From a checkpoint of a small transformer trained on Wikipedia: 10 layers, 8 heads of 32.
Each number is 500 + 40 x the weight over its row's rms, rounded and kept within 0 to 999. Layers, rows and columns count from 0. Numbers have three digits each. The size before them is the row's rms in percent of the matrix's.

# layer 7 attention value, 256x256, rms 0.0576, rows 47-95, columns 64-127
113:528494545515466486558491459468531514522525523506517476495434501492448448486462496476553483467461541524622492497562548492556425562533485566477459514548502380491553517561515447578508471475437504
116:521537454491501521471516513571452491478502511485546474474517505502519484553484513471493433430485496502490445524585535512514538552494532470475420455512481447500512463447551514425501564515586531
119:523497562487529474458497531507499503466510523422478465529494543461560493505480389460487518560494640554574513494496485470506481480447464531539541508518473546478575505526463485388525527446437528
123:460487577479535457480392469510510545509476501489546526527574493539449513556484476475583427530528545522617499507493539498555511458508508609473500507446549575565491524493484500618490489463521526
110:556534490452572518518532557480489515544543502534510447573519492492489539496512525570516526532489472538557486522476524522521439516526505522512484548452594578535447477564527543505502466483550574
119:451465512538508496496633469531487501479401496544533516550542499491530504436554542546561448521465482492501619451513473483509512510484569449455419482501453518460574504563549520405491496500515523
112:496545504440453525495457502506510517512552470666487508601526461539447538513573542508451507494615547494522564472491460501470454456520496517468541531533514470561420492470485426565500519440552541
117:512535618464499487492553542462446509468551511537531461504459496485544538489531574498494492510467522465456483541587457512548533512527479374517466524508494499490479509477497516506579465495471514
112:543533534465465486508482433473461471507492504590529460405498498546503580505498621510543484513472563488554579515558522531500521533560480396543367496546547500484530487554466450505482408516466516
124:502483550540490487496424531477520440484492511495567527501518523497511512485564466497517527545499472475559612448538447491447566468536432532442495444457462455460476489463488462478501493613493507
126:475649482538478485548486550452486442458501494481558520502527530483494486455463533540504537535584453492547553541401479472486413458461531482477456456541511477456503457524526476507452457538440503
119:487486530437527481514513485523521507495471488453559515499447497484476534428519551478464566558612493426496534481545579514506508553421521532524493497552521584461521448523534497557544550520427463
118:482572510493500462516485568489505459536490560476478481542568503566529494473453516459528558546456467437560455515471455479544543504570450450535551501523493522440488463416512526496517508496471541
114:510506473509537529511509526461589478554459493512432568502503495467471480412527455542592503504566430427468488518457464469460495556536522599456467478478444566495380482589555478512533490486519469
118:516494491510449476508473509479436500516506496495484447502434515485434516469450515530539403454473514535515477472466517518446528417476546482411438577483511473585478468529477430529605500543481545
119:496537465497586479487495485469529430459410499515463487451474457552412498495581466566538534546476530509500470496471526506511540524503515462465512497503522484539478510540475476575532518522424519
123:550475504514510496527500485573510558487491469441408495427474497513525465520508536490497594492482570489482372525454545538544442506494463485443658536490555460470488456532548527490518460486525526
078:485459416539577510414533561427492582496511468431515524457499524468552471500500501516481522550570560550460489528544484481419514480494470552542512460525533480424511499513568513396492533563491468
087:500506501560522600474549433474440531508504510536457490528476496490468477483514509497556489395541407458511517411499355541483515512421519579456556520520480495560517483462516489420462437521521492
095:497455512498532466444540516551554517520482526512513476398513498558497532538531510447460523534506502557475470534600490492436501568520495508537491495518468477510489514553496509418469463485439474
081:491555537478474528483365475479539457498440512467558531461473525458600442466517470472508510441482438514572489490433489515529455502495510533514498517496472516553482481566470547446515519572538516
084:528504465473512414466497457514528500534501464429529537429511487431468499510568562488566497561512553478494436571459518438461510492522456484433527468512567452488431460480552513513443459505516476
092:498457487455592493570477474497472468496489521500525487470563535487552470467461393503516501515504522508465471442482459583499554557526565483506473494474484485462467506524518502526521514516538548
083:454520461551488444472505520480438478503545497508476471498493464472502581511561378483534509513539533529471541500471497541444511523506517551522447492418518531561533514455514427475456416499468537
083:457411462529534520495438512493438587493497496443506498572527480469511510490498477480506477559452480528494419517512475560483499420497546490484487464526490521529525509521551470445531467510479539
090:515485481487437447518536507553520458509489488504481472534480498555537560579555518513419428456496542470454486479543536492557505505516467453506476471418460550532538436426379505500560495534500532
082:527507509521488515551442499502574386455493465442483499592513508535501533483573526505511501467406429506467571475479546546577463552492522500491539520503516479491483493539442526489480505464534481
092:465447429469504506546490556516504416508519532527438475380489527510513506489445457431455443504532576511509466469509463528525557573483481535522529481542502471512489558581441463530544464535456531
083:542490532460502483496541515474456508462499498574518476455544484517486548510487536537520505552554569460555515478495467493430563537584514425585456518465413526513513490483438502458574482501447558
076:486542511511524486541510443516443475526498506523504500403454445547529517505495561463454522572499477472534524488526467509489495478482501498452450507434511473508515456393487506489552481513496553
085:433557563509422464481529426487508460580537519565549546495488516492466462531607537493543533516562520491503533563519509438441541511453507542487535441543494513497519495509490567518484502546497471
078:515457462510432477528501483560541400552563518519509501497503521470454524511527528489522491446478513461455503494485507506577556574446460540593543537557482609529542500505492576530476494513561511
076:534429446459522475491488486540568480489532502462440498466512493578434502494458567524442384475520440551512538503549550510560537635510492552514548488502543508453514492528482535517486530509498495
088:455585499513521443510467502457490503483491457483538573560515503536487512528492528522510498517525537437549566524471547488484481549465519506504520522482493512467460466561527463510431487469534523
079:538464457479502592480520466537600465483505486546528547397452540424481578473524473454545539598614492513515469533496495512462507474568494534507501505458455479555487394501458498544538463521501502
090:501486519504505508491436485497475428559500504461542413499511497486542490502634421479494487474454464522482488528549519526491501491557494524547553495466533507516534473506460515508536452461496526
078:563531586515536541510501469520541521452463496551478481460529529480545495494499445553518487575520446517517485502500531539466499532541566479442488546483486501476495459489504471523455512476475488
077:514505507458533449471543494442525494511499510517522431483528543515456439473454450446554536449503514530534495438548413536494523505555455453504514523504543454491478504495467474487478503539534496
091:517482501507537465531485514465482490485488486462535457586502527581608485538547536541453432416502470517489441484539538439532512546495508423542537523434552542495512513532505509503498556530452506
083:549520441499502474507558425491543491534492474522464505508502493551541468444454476499543471500485520486535526488468536492449503588532472493451455528456498479494462490382478475532535447491586460
087:506529494444496431493542518519545438497576488447495489461503468511479525506516471550525559520496496523432412530487465487493496583499561456526501529475457577487508469481419420442479452502519478
080:506495504547452445480553456478487450538462550627451440440520473486460536508458502488502547558547490482515488536508534488541518516443534532513497513578479507508559463463476545474515416547441497
091:440524476467419545495413482455517386540546472522565495487499551476557499482562502470482431491458541467445552535487537527446503550504516548577587479460523498511488464483501501540576550475522475
081:498542509490484527548512523462532514493541465454540546478527490443476464495528513470544489495475469501487480550438517388419547498437496471415552482517485536585485510533456589503434484528576567
078:562520537457486491440609446519543529473500473510402471405469524536485520464494515568500531536476441511545541546544549547519433457582526524474489520537543441518499596535489483479465515458538428
085:512557452538530461451486524510502462585587460464491468429456470489496506483492531574491506411520533478508523540507517478511437484476504543579480525533538561435577506508501484515511551555459455
083:500515548546492454468488452560578469530447502550492492489511519555505533451493488529503465477519464487469476550517543498500402498532408459597503538565513509414515512526506522459459470435534450
081:541552505446518548515462537504521545420490527464486500465465528545531559477484497549458463560467499478525442456543520520528458528563509441459506496452451479446516471660543514478538569500487522
078:502462522501517472443541567514516474475499481520485431623500499515457469471532541524600570485487501486534497505468489501455496556518437432485481517465501510553423450519455474498478545485491439
# layer 7 attention output (transposed), 256x256, rms 0.0643, rows 47-95, columns 64-127
121:514452500464473463452530489536466466562451543508477436475481487447552479519523472513484428447540499493521484570472450494515527491478550506516500505421455457499426504531558477475528516591496464
122:471529501457477506511490572482492495523503505460512515480522494549446515485556495554543497491552504484563505505413481528478488542453558464496592498458453504420488540458469532503485431507447541
121:491464464481495498516493567490484495516478530526530493564440533481501512527546549530431486481493493508463499503546480488533555498456580511460511449424449453454466555533621488493423495426537540
127:540494528529474503531527551567562521493513578513515463440472511462514568560451485461477464511470503549492515526562500442476423518530500447608474584455434495516460467491531508504483529569458451
119:536478521540536463510493471576513478522441491444523549484493502506570480497415474438491493493429521550460480539516437523540528567549590490472487501505577498565531519518476509546401532463472496
123:577502541492465453443512443478523500489458543446517491514549535472537474545505528515527533549524536475503353482465551549554518500478469520444550499496524485488399528474469461506503525489449509
117:528534470469574534473544543533462504421489438544522541468533508557597466544483497437540588480503463490458501478553573530504546591484463521518458447525482519453518432432521567476498438554476519
119:513555582589445517515492489549435507493569461489564466572485582433540448476524474439547515560487525505517523542418537561549480444438515425472511505513501492503520430521476472486537448453503491
110:470515536503504521475523497461472510473480516406511456528510498473580502514527423472480485514477546512452530478491517486512547466529550496519498557487489413448466431505474521427548435552479559
136:520503480541481469561563474419512512539515488510534431458524417509538489480523556465445462531503499430410432417421459439586459539523449466567570515463505561538558489465554508506547569453485487
128:513528509503434487476475506496498542417482503500495545492471546431442474474534506521524456482470523541477503513505521432533563541522457574418508460536529534533480512458493564507463532433543506
123:481526553506449456502518450526524524546489518493489535556540489472507452478508472521492495479557533507394465498491447488461491499546484549469454527580445481474445522538498388508557541518569584
126:519545524496476470480506468498510468471476441470500528509502492422436442542504562467475518452508516458390450596445400482481494488499576467466526525502530518393507508427542544493443459545434552
123:510503510602449493482477512493524489515487581445471430432504515501561514504512511458503481394489467487567533563533487468543452554541527522438543470524474493533537523531465510599508477447502546
135:507464492540548522566553539493474537540578510514488453506473375518531482538510441437523501506440492554504455561484521507545546432516513550559462438432512487567506491481533557453540518505563527
117:530470487511537529504490481559488502520535489550460590480455477433505517472452530527559484529506422579444418533511528506496503457556441511501503570412504475572533530444492525566413587506591560
125:486484492530541497439507483523485488534550495497397425485488502511512513502531514559556503564500474521450529484471509467430540495470490537470452523539546459443458530520515448506477524550480536
067:563565421451460534458528482417513541492495535444474504504562508611461536516542487496488464515468471524515503381463478510492453576538553492446438512553487573595486518504491508465471542460559536
073:574537503480535500549536496480483454550598581446422514470471478636544506500500491566488537501468564464478488496484541486510538542517523422495503484456493524445518473511506435579514565468568481
086:485505521477496542555432472492496563494513529510540541539511513525449455485496506471509465477449486473534522476460561480495526444533614459500448485506466551473554501443471471457507493448433496
073:515469486502587533566533552457498522540510518554490485509509507508443515468481480510437538423523515547488523495509541507549519477428524551527498449505506419514500547519483450441539476502518545
073:579574465497498437447449540492432562441446516469484495524553464420453539520481490509519458551498516520560511476532520480451434417498472540512498519552481568571486532579527485452510478488433559
086:430495527536473528437579482560515564583588474457467434533495458510455562447503501568401512477550497470406510535505513526541521433503524521538585445519464488543493459529530511450451534472490491
074:555574523452536511470501439564494496506499573489500525555561570474476488491401534458539507542578481534491494504513511563508516465475453479501551479519519568500425419509500558471458467478561537
076:499567499507468457478536489490509514566427523464380521506504522578502581518580562530530477491507527498533506478506512489551567492519530552479563519476481540551471574515515517450462512521469516
078:517456572513435535535439510500526480550551478530543473540516484504443517510442485519492491526498431500512464534526511455493462493535544481553436450494485467485464451489518519543441449491475407
079:510475533526486538530479492472477506584538529575486508479463473478479476452440510514563497468550479464548531542542513530502452463427428530502491459536537488485503523471474529568489491523462521
088:536535589490517437501531452552487531556541417441549516558507506474512510465454511522506515506405491523451474544483510517478505518436521493490470478529524506553454443446510443364534537490481443
081:474482463530473557508504427521488427537542476487516469523533544416556437491506471461466505506441506530435461562459504517556484425466506548463509495524528472485498422488504506442529471500505443
075:515483478503448607526500535490486440565562515498471529513479543565490527562511496495479533552525517543504438464509479467460522467519463449600487509543490456540481443508568463509507493467534415
078:519480449489561459535482538530529537386514516487520549495494498546468522442495496509442472541502470518504489468467505490494491478540485506563454557569479523476530507512543455486497524482514472
072:537552549517478479524456507556526551521528489482511500576460459483478541510479558505513513477462492504471484522504511445479442459511506460525477486594478515472486454467504402405538423494454488
074:515438596524501560525457543444458532586516517508521557535497477507528534504487473573507489445366452466523518514456440424502454467520447439552438500529496450537541482436500474485474542544453472
083:557467462500522560458554483475623466482478463461553429468531500372516502519518492525499536489545461496454496457533488541458435500529496514474496471576470471497577531529530598514507452548482511
077:525540443503463461470454542469384539478464495472524397568502512468531492539470465469513485484516455474485544471503524458481450477552477499583500476480467554462439493525562493479460459561487556
080:531517544445449508525517537482521523455529538539419556445530533461472523499461524482468516445488522443489464537455494470470536480503509468538457436551510470484447511557484505494458487473526529
078:441459447421505616471547549445464476513495478483495516487479492471545482476451436383449548440504506529462541510505499503477541511486528519521479475482478487441571568524519537546485490535522500
072:484440524486534480504506508458501444499535535532507524438531464540520459464494511521495503496522529525510475482471511510472507489472593476489481476481485424526577534449485461543518534495483485
084:544488558502473567510489478476568425502535460521521476477532503502474523434567485515513509514482554535447512457479531529505503495463524474434490471485535508511555525530455471592506524462522451
077:509521548466538455441427503498536474557538544503529440471496509460469457442438542523421546494521455503554509549460530468574461464464538438532468457445494525486503476468514539568558562518500480
084:543500495524469554514498436474487542541499479557527504502491473474531462501441463544461506479555468526519461463575463443493466473493495527536518408602508457476528528522533533531441481462461475
071:508504584539505582519485504522497474460507559498479468547442550489484547557507537412513472499521543513497498468500522465471543487560523503508494448533477535519488493471461481490516486476510455
083:486532492496519507488542505555576600473529544481491425487523513513447510441474505500565546497469489524494559503503571538531449508520472454502440469496428518512571506503497530474510464541492562
079:583556484490563508520472496517494576443442588481516453510518525416475430506403551494488492498524452489518529470506539500515461492589527580574483513540480540496492521507544456572504502532454551
071:489477526507519472511469497431424471527498498493563559527446575426542448482465482529617477520504597471542531533529522515459539459451455473496517484494517496476496427455493546470502495577476588
078:460457505473501520519538532447528480499559524500510465474522499540513499526498484527530478501483529552465528455520477478451462548498509502450455511547466475553506498513502492443588546476580506
074:512495514446509467536517495558529453538528449563488555540444469463450468492460512540461471489460493485586541507480498452491498411493516485495485517542536499500583489455576522452526464526433491
071:433495505484466535475465462445458536504452420428519523579518505446499502582571501504494556453459509454504593562492522541523525508447561498514465526441550476426526525455484502504491484476470476
070:502507515467460527539449496438490490552490489516479480446504462409551491501461490384561480503569519555530476527525490567471552527416519554487526481442518429451533537551530480615566535481495536
# layer 7 attention query, 256x256, rms 0.0567, rows 64-121, columns 64-127
026:480472519524481505502541531494463558466553524499512532535515509495452459490544515507513539490558513552486546502466453469480503526528457447491485430493360473450477557455488436534537434568512509
049:599539474550559501480433470460515479500479530518497424421450594408482465466474577456495502462519498521547501460510518412438477457597497566475451511468496580544497431479500483478479538407504475
064:510501472540521550464488500475503510453429405506531533579558610551528549515485461465444512461478444421492530523494512629553569568406461498520506502463457507443550542460498511504482554491490535
098:480571501507519501493496467528476547524432451498474572472456502502442535560514501462499516546481581436563482469492482502530442496502480471495475533494493470471564582541523487432489469505475506
027:543499529501575506501461521525452436520492478487541467524566460503505500475527499553483506488530524541580488497470492538502488484516446521551469481468528495558483519491481478484505557536465521
081:388469524441466514565491462440472472506499559479494495498475416493493449472423496537495476493520536495474486485565524449507517493521528500521484514534469502492520497506433437507502440465564487
108:585484524565510475382515516561583500552499458515542537504503486447515532498524507493506530481496506522575482538476476472520464469494518465507510454518524471493506533507579508502507494543457518
106:510514507445477482536473500526480579583479461477497582517419515507516490509494541544487503535482494436538496534597465475547503448543496469468464511443476500479467520461583432480467454510499494
101:582546438491514504524504520557537485471471418398557513518501570469477594524511553486439498481483460460463571470426455516513478526511504535550503511533486550571502499518487542459435512463496453
097:522518508440400496544456473557520412484553502464483558457505472506527507519440558542513451544446574471461560518504546477445485513519491507492501486546468544504483499523478540429483388483463457
098:511514482406434511476466569557542520501486546500446520514487449487572497452532478488562497506501520477484534566526434476531563491475543555513491439435540516440500463529498561517446465477429410
097:505518558578573512551496401458478559533464489495546525550460527442455526610506526575508462469460481473513548419489517471474513441513445461505436512539417484468562473451487516460600447499501497
095:530519476480535491540515484476502439483449551552530504611473510450492489510517497474444493489458476532495501528453441486546565511504477504486559440447562499489523514450506522528464450455495506
085:528542520558556427455468463492539485519517487533444502488451508545504517519543534552428578593490493483447511495466510598545515508414492511515526478460514549492528503426541551511562525555490506
095:497487452510528481476570629476545501538453518533550545523535496555548467450493498565551524490468498494484490596471468467493476520457552477520492527476495613502473477438518563543499548506530501
098:546538465528591516487452526485506552544527497429563439462509558571476519496524472472531377508551532515496480457492570525536554550452497554504494463502534507506483504502611493515543568460623474
098:528541515537521524526602490606496534466528515545479493491562530500515561550489478453455498505534528575442491517524364540528509517490477509484460511496505500536480530479510499544495453494468502
109:530514524567541533506526522454508464547457469488444511509558556598489557587574431487432495543479481458469530462508563535526499544407492492452464470500433462483547519463477511530530493506504509
094:556496527439490476537492524479449492466515463527435465562473503479507505530479514479495557501446394523540547542448493515534538487506508500533489532471452488530475533497525483553498561468467481
098:473499523535534465464566491494506514575452481515497532436545448522561513522507481562538478462489559509521531486529602454464499496476551516443534471439509533503435528416548586489472465513536485
105:536491499470515493474490488469542493458525496530517536503425431464452460433424512511454491485565560483538461421533539499486524485553516479571559497476446538430543522506506517515576499480485450
083:536476580489527417474558449530527428536526495512530505444447533518537516493476515496495466527482428530556489591542472477442511569512475544487439529395492556509557504532530503497470532508502495
102:541487477551547469506524474500517479502564404493515461506484550514543511629532528517568486594533526476495403502510491557472503501460503497436580541465472493473490518524533517489531514466439502
095:523478467497441491480470594483534510492486484506490516576596546524483513483510482570488514509512446519487453451474520569442517495498524575486503535490496525451386503564517496484549496495483530
097:470505514477513459468533437468474514454461517574532455524532516487519485470502503497478520512491484517521489523539532467492457467501536438514422443451514514470438507390441593445507454478557541
100:521484411495591460547511518478501516511513494535507572477484520524492468479427481539516466507541496480499495501544519540439538456481479515519573510421462549432522527510571535566507554582512516
092:499509510474531522550509479439483533383546484476551480589530471530489489514451463428533433508485457530503531434504522479521585494527488567522528530534461512468557397453529479449483556501500492
098:496483490479517501472549478477515490520476460467495515531499542483413526515511475533485530481498494505455536535544471517462526448512526494474466497448496545502397478463588464428543518499547493
101:415469550501531490501508513495499456489535505482522493536519472440550530482496456458612498546488617444440464500526510495472522461515536471522511502519514412521509509530510483462540497492505426
098:529463525517562519493463532468491480503512495533539532522507548525517486541515443518515482412470519439512534523479489469496446475516479553522409513505537520465561465445467495576510568499478484
107:583534525594476488498506534559474481548489455549459470557499529526513490564498451497522529592521467566473479529473499521536561528517462457518479517429543510500490557458553520508457496527559489
101:463547506439502468501453433498551528511536546584489418446463603452442512539518492551517450539536456516460539511430513474580520469495481493493453521462491545482467539557468515507453502530468532
014:510511523503467456583530478543448531428454497569554479416523622490458547492515596494499492486519525464501547562511445582542501480527467509579534522524486487514444545532484551456558432525523552
096:585497509553502531512516556518465507543487422560466541531509528527541574579547489458530489514489453449529506518422442533477460504458491487493511521521498533495495518473553567513473559532464518
071:406465484492484448541519472534542516457540613521561476486509444481475442516484469548504504483474532516472498431495516493530474497499541485454452531471517512514490439531453475522549483503516433
113:477522506478456461494512405478474465469522544573496452485488534447499472471497535521510512508488547556446536567457536431499443502519484484489476467543509511525510544493455463493528501496519522
015:424522487486511436457512464471493492563478503484483467488524546445501506479509471412541504470510519512440442560438506591456506474475543504416546451508485493516547543473492514446459566512498513
052:516482502566539524455470471494534447496418377536503540535467503465509482496480533437527577475516457495570533490490489478494449476535469512506480507476474547541540501488525566535510555592436482
109:434506450471510450571499475472529518491511598470480552480511459515525506429495470524457493517481553503464482435584518448466550517537548539515504522483568501495529470497482455525495448494518446
095:469544448480558529476476522547473477452498442548479553563457524464505527487497440445519479489518511521483509528436431474484554532495490511500569520451537508492590563526510507464480529501482544
103:432470505463518516504538539434482534467491526507574495487585445535442441444469483522525530510515578542442491445552545458469488503481528434494549482561495489503417451440492543479537549533517468
103:479484493521477485469528476430494438525491508508502483530483541480545523498451522551531533458410522494524432512461579469406472491525472483491507540503534498555522535555477475511583532517505570
107:520514446508494543511443532455460534458464491484495532583501541527516545531500506487532522489447479474495521532461581537503456508501514451527586490550419493506458495456478615504499458428480465
106:488474511459451489574526477511478477455523512481570444530478481488467466478472539527476519512533448541533533507540458494495512476554472393544472514484484471477498461482477510481511498524539452
102:563499502580578498529545462540535518519522464535449528512466504500483527534505479546480545538555539536445496500472416537412486466447508491483536470477592563527469508440503520490546460534487527
107:505522563495464548508450515528472495429528492544441460532580473508540556501526454450466541520569461514464426458489500509528475530469497500562529504539580455490484556530462549545475444499443512
095:525486573494500518563540501452478483519547458436498485414488492539449505508522491494471447474601482512516455489518584495455414595551508563424481483521542474461534507491470461492487526523503508
095:492525459515505494481446476480466506564515502506506478523441540535447466526503526470449513561456564460545467531497428546558481545490473473547489526546489477495520538486538420479541449489521454
105:431535502455430528502494448463494552556522512459495517501483389518523456423482493529526555499564521499527494492590517447444497425558511524466517463456498470478514444494446503455521447537506484
099:516514431533560514527507420567486619484520496502529468434548525495541557495515538494519402466541535495451526501509507498502488504464495514496491474500446535548480478579527475480508526486595464
092:483517526450609538556464548455502488470492487506485537528502534481424531484462424472491494429529542455481479519489456539459509466514563493548452481451562473461466501530464391441506547491497512
118:448455543537420492464498485529505508497610542472529516497517495468501496472485493498575434486483578514455448497586446520465503502612487508552450536519562503439515467564485497477537495497491450
104:489523489500458520439444506593485443508492522439448548459471508503463498500509522488554440598464529452469522469538549539478544466437467528558501467530511466461539512574511536406485395476557474
101:525556534502557492523527529483477549492426456570506493551530532494520534593438481441540456531476487493516477515423509462544522517499538508516540549453529570444457539444550544439468545511472537
100:528471534522499513485438525420481496469530526549475474523528515530483419520508532455505462491480428513493473514459556510485526486463488545493535484520503532454505502424488496507548511470549519
108:539506447478408500448420540566512494511527504457446490514507569558485521506472558466464559509547494526486461477390441506388469512470482509550498474620458470595554517608533529519550531518489500
096:490519537522436543485442427517494507482477483421455493502506507447424420506462498505507589445559469546458482403472430515498510435506506451535507568587476492427479482526481431505521510553473469
105:513427453524478465510524501523510493438536521519463416520561506495579529496553537542548536564598540490403415528517459534464561519501560495460561483438552570545453509562478513483520491476495518
# layer 7 attention key, 256x256, rms 0.056, rows 64-121, columns 64-127
073:497488511388505446547529539555473463439482518511503450541510532490569517442493504544501505449407496546542510517547521460474491462502488503430511528475542470510479465476445434479522506469450483
042:501425496493529434404522518547537498437535437509430496515506512502483525507544564463508513500489578504458522501450535526514545500534520524488529538458579421453529632470481489578465443553497515
088:577523462574534445475533434474549512495526444505435524507502618511435505499455547471488460485578498543424516474520482547501546501478485512578539465540478470473514549472555537484478529560500533
092:519527516542475527440539429454487546482490497492470465489461478459495499544507509449541518498496525444530479449513475462546441545541397503515497479537543502467528502488483469474527482458527513
066:514466479421484458537555522504489460449475514538500436505509535503526524447472517555501518478406460530518491439565541435471486425506527544462468498454481466495480432455464476467559499458484486
059:464465547401473541440476573543446473513458498572560473509550451454556507501564435520603534463420487528590505502480468493473440521518517487484508477502507514520473435496471509497498462501568474
065:518436507485507474441537454523497530455490501488510464520523490473498567492439560593397559506440497521496489470475565427501547485536571479451547497494494417500552534480497438505557421451416532
094:513435519508489511523494511555467524601571452510480587459446502534515460514522532586504483585487454432447562474519509486554562507520471464476516533480463426497528468518525455531485473524450537
089:550525458484518490510530521480530462514448449453489529446503512530451517499485553457394486454497573399510484438426534491474551522560536493502455490507493533449483473520554557463477496431559429
094:505536463382461505521556472530501445496436495429478537520523502510545481622480474582515484502460495456511475482519502453444444494502557424503464432427572462496479519460515555492512465463498516
095:462486480423485504462533527517490468545473502540536506482477471527573477521515494491548535515438540518527474545501459465455480496533590506518514485491552540460523476472477514503459483486422411
094:536472538578589471539493427471500531483528492457554558508497545489451481514472468501551486525535533465525519391507447519511534536522466499479512549511404485554528524465513511515580511514467427
094:507523460449473528493517463521472428484467601513631522509532569483491493517547472494480464494507496593527462569435421512473533522462500515514572520514517527501510545490471524508472459454468405
093:463485568545536535495460423518538550528456528453428466458420475525480521526563492539508518488537497521486518530485450528541507520463516471576487513525533484446505580493527538515452551514465551
087:472503506515508500526488585518518525519441578518597516483524526509515494445574472573531483496444516549454519544509557563412441505532537492550487494508454481502503443512490580511513473496535532
094:512517469432447474497445529507475488506476541458580463501465468558514578456437498485523550504495461559399482471473485517609502489505447466550484542455447476503497532449588532481539579486484505
097:551570522470527472502547473564498523411495487530528563473577525462492501589502465512476488469451518506463507532513468508571503489555474514492523455574430439518524523532508504544504460494433465
084:437489474544486460477497497474519527455488544443481442535581570499483555568546498562429463508474492557487433539497462491506481522472418407437452506503543405555552439424499449490562517436460529
095:532494551454553436559499510470514523470524478544502486527408437514524487489526486476392484433506456489515535494464525499534533526559489545531482538523563509572502500585557385503453560493502501
101:429502568575421548454493464525432450580493484509492508455458428518555494550470566510587491540506589451515476440519521453481508522479492475483518521464519498517467535433530545535481459482491533
104:484545474545528466508487467513444467463453497563462529509451395490435526457453472532402471452467538543540487391495515562445485478548475481558501499485483608482588474517559552521462455504502428
091:589480519533479521534514468446503478550501526472469531533475515494539490542455556502509481534513501482500528535554490463507407480540497461498493482488469535586562506510562503516414485560481582
089:482551427454420475547507405544547437454520497516565512473498510460563459554578460505562481552526416540474492498578522467540513510487484457493573524479503503469493504547504501477511511489568464
095:494526502555476514490478496495474462513561480553545454461508543522463531545552506567469438536484499508416522520540474543408493541435448606487466462481469556443442556489490544474495451542421577
099:439547479447518504508437513491572525538485502511492431500455534459503460474490468525546544524516430539540503519439481457532560542509579530459501386490510540491428513530498556550517496513528524
096:455479505524494493585506436386515530466549445487525580450476494516489467461492516521545497442501511489440558495505524541429369499503487480523511476446498538554477525520556535607429521500521501
096:469499464462513476583561501546511496440506486493544495528471433542515489465492476436518530549457463573506489550529501528476482469530531552449543575509516458495539456483528477476481516452444485
099:520474520552484508560531437515501449573512427478500502468528557486473534536498510497510520548426549545480482525501485520508442497482539493453451492525419501529408442460542453443475529400513467
089:464501520547508486474451612516524477455532470455500462546514501437460548495570450492591446502557484455473448486527532466541471535472455479460486524502540454520532512546471470499447481428520476
093:458480445516581520513480524446559472570508483460482492475583517494444493497571501504511472504501558462472545538437477510478480511531492486473470477548518492528576503502519557545452487442491549
097:600488462511484506543472530565539468524470487501489521490452505467504452481470436535500491550523562451479526533508468426541499534544493464499488512469526522470467547478539524548511530543510498
102:468463515473523501482428410441525510492505509553527429519502578485422459492464530600444484533514490499513463464478523542537455478503506504475476548450452524421474537472524492494476455459488545
083:487509497495512519474519523501345553512406476434490453570504556515528452535451522489515531534487468502558463509524504521493458437495490482443505439486482480487517510467534466476455512483489566
044:454544478494519468481542567500427525485397498483473544520502471508587451547470538475512520450514500518535495531498486496494528468480384522423529513490527515491482554502534499417441511442478537
096:504456504514497467554464492490621475480549496535540507450526525475486514509490454510513500504474474504482530498491503507503504540506525491501457567516478543513431401486415489499554482491517431
101:595479514486554515543446438501543465525505560460504416585479553473515519465543475468485545510507525460590498528457467493576558521503547527560495538511519498476479579497468515501481534489548561
082:528491488481506468537480480513639461468557491580486530428460481506450572488500462517465492479532521516478529484496502458509557577525534517514487537535518535494478483539457486533519462528492458
034:488540479507512472414504453486452515538455449469447473543507381477526492483520516458462509476554494519506493472507538460520509481493552521529500493521485543516566628485525500477419498522496539
053:486534488516497564467479502492403437504491534539594495515444493511557501515519498454548519509518542500493518594492458599469494524457469490580577510521510443528546538504515514551471515555481499
095:522481463447458489550516528464501499431521441585580524525507558511506517501514511422578487480503517521485511484495433510463459471512417556506545558487422567507553554543497509533467459450505442
115:430521557481487479573446556582514443511524462525467470482524417490441565467546452525538463451479518522440517537455508494518533557483506536461494559491429484501452498504468570541492475469492473
110:493480517559525511446504490477484473465537536469502490536535542487516505502525524526528453483554522464490522463535551533420462516468352530495488495497587534553485589475445490484548490558538563
120:473516421467469531492527488528539503515491496487517571475524535575504554432574537473479480504507507510509494520516538499452585515452589532534488521487451558432488495542434590523581530417551423
106:544504498409497478616487472502597476448560473522494518451451515470522509492524462507462505470485484444475538450457525482543526534547549546534555455468460544547509467536480545575533493574511443
116:471566552518499482523458436517446452443468491483561484445519532444550420603538493491557523490473504512526502521490447520504501524468496508456550433508489497535458593547547504488462545463490476
109:499567492500494512417488502579426479396499453544505423523516455476467572523545511550397440488535485494515504489494486478506604522485472548486542537505522527436584523523466528513524427554417509
111:509528463522452536573536481512510495562516441462444503512522431473545533530403504478418537537502519480531485556490513459548515481471513490454512471498532553531547502491498511486511495561538496
104:519527483467467477495503476550507517483538589465492537490467546520472496471540483544484516504521418473430562527479527501612526509467474502502494467535494456484512468475466445477543527505470506
103:421507523513530530409491460519466517518552459536450410508457507525561507498559546483520527560464487520530502516562491489455581479416476618460578447505509523472541471453476485510486502518407564
115:545534533494519469497483442458485494485473503544584502457470564548499520483421512441560555478494492510448482368474504516549527482540459545498494497495384477446481467501553558488544506464528516
118:517532501484499480556516513448485488537534407448508447511508568483442585505518503528464524451478483480507506569488562463478479507455468530483464412510473517530517400492478459465489491463505541
107:526501466523515485436519566561497471512492503490475632506570469444476484544502496479590457531553507419418539556572475523489471497553512460483526470493493477486549442522512579496488462568504548
114:494534498409424485441520481480525493521534502454489480481465526507502499566462509513599514510527456505451486469519449467502414544470470474480461481452578547491447530443484545492562504501483475
115:529511524458472487504513440527455506543480492457549456456420501498512444457468504534566523536506432482538486565509526460495511500512542470457547518538537464406468540506532551462489472492488536
116:497548480485545478500530538529487482482444522505489452443468497528482497494545463503540512466488494578516511503507440525470506462481573461508512478506541505451500592496485543456532548525472576
112:611509499490524507453526501452490536434484463504454467483474551533483503469493542471432532452492542404507536476534492450487468504485481533608482454497501491467455577490531519437506572590540542
111:501494548599547462516553459523540480498567440511477532422542488456424444494530512459490447467473550505459532487490481474453518480475485539455528574524427543437433474482440476464547457538482387
107:475512462518424482493504467511530444429492494570572448495480541496534489527583445532541479575515463572456481486562512524469488453478580507518547496462523524443465489464501512482477465436530537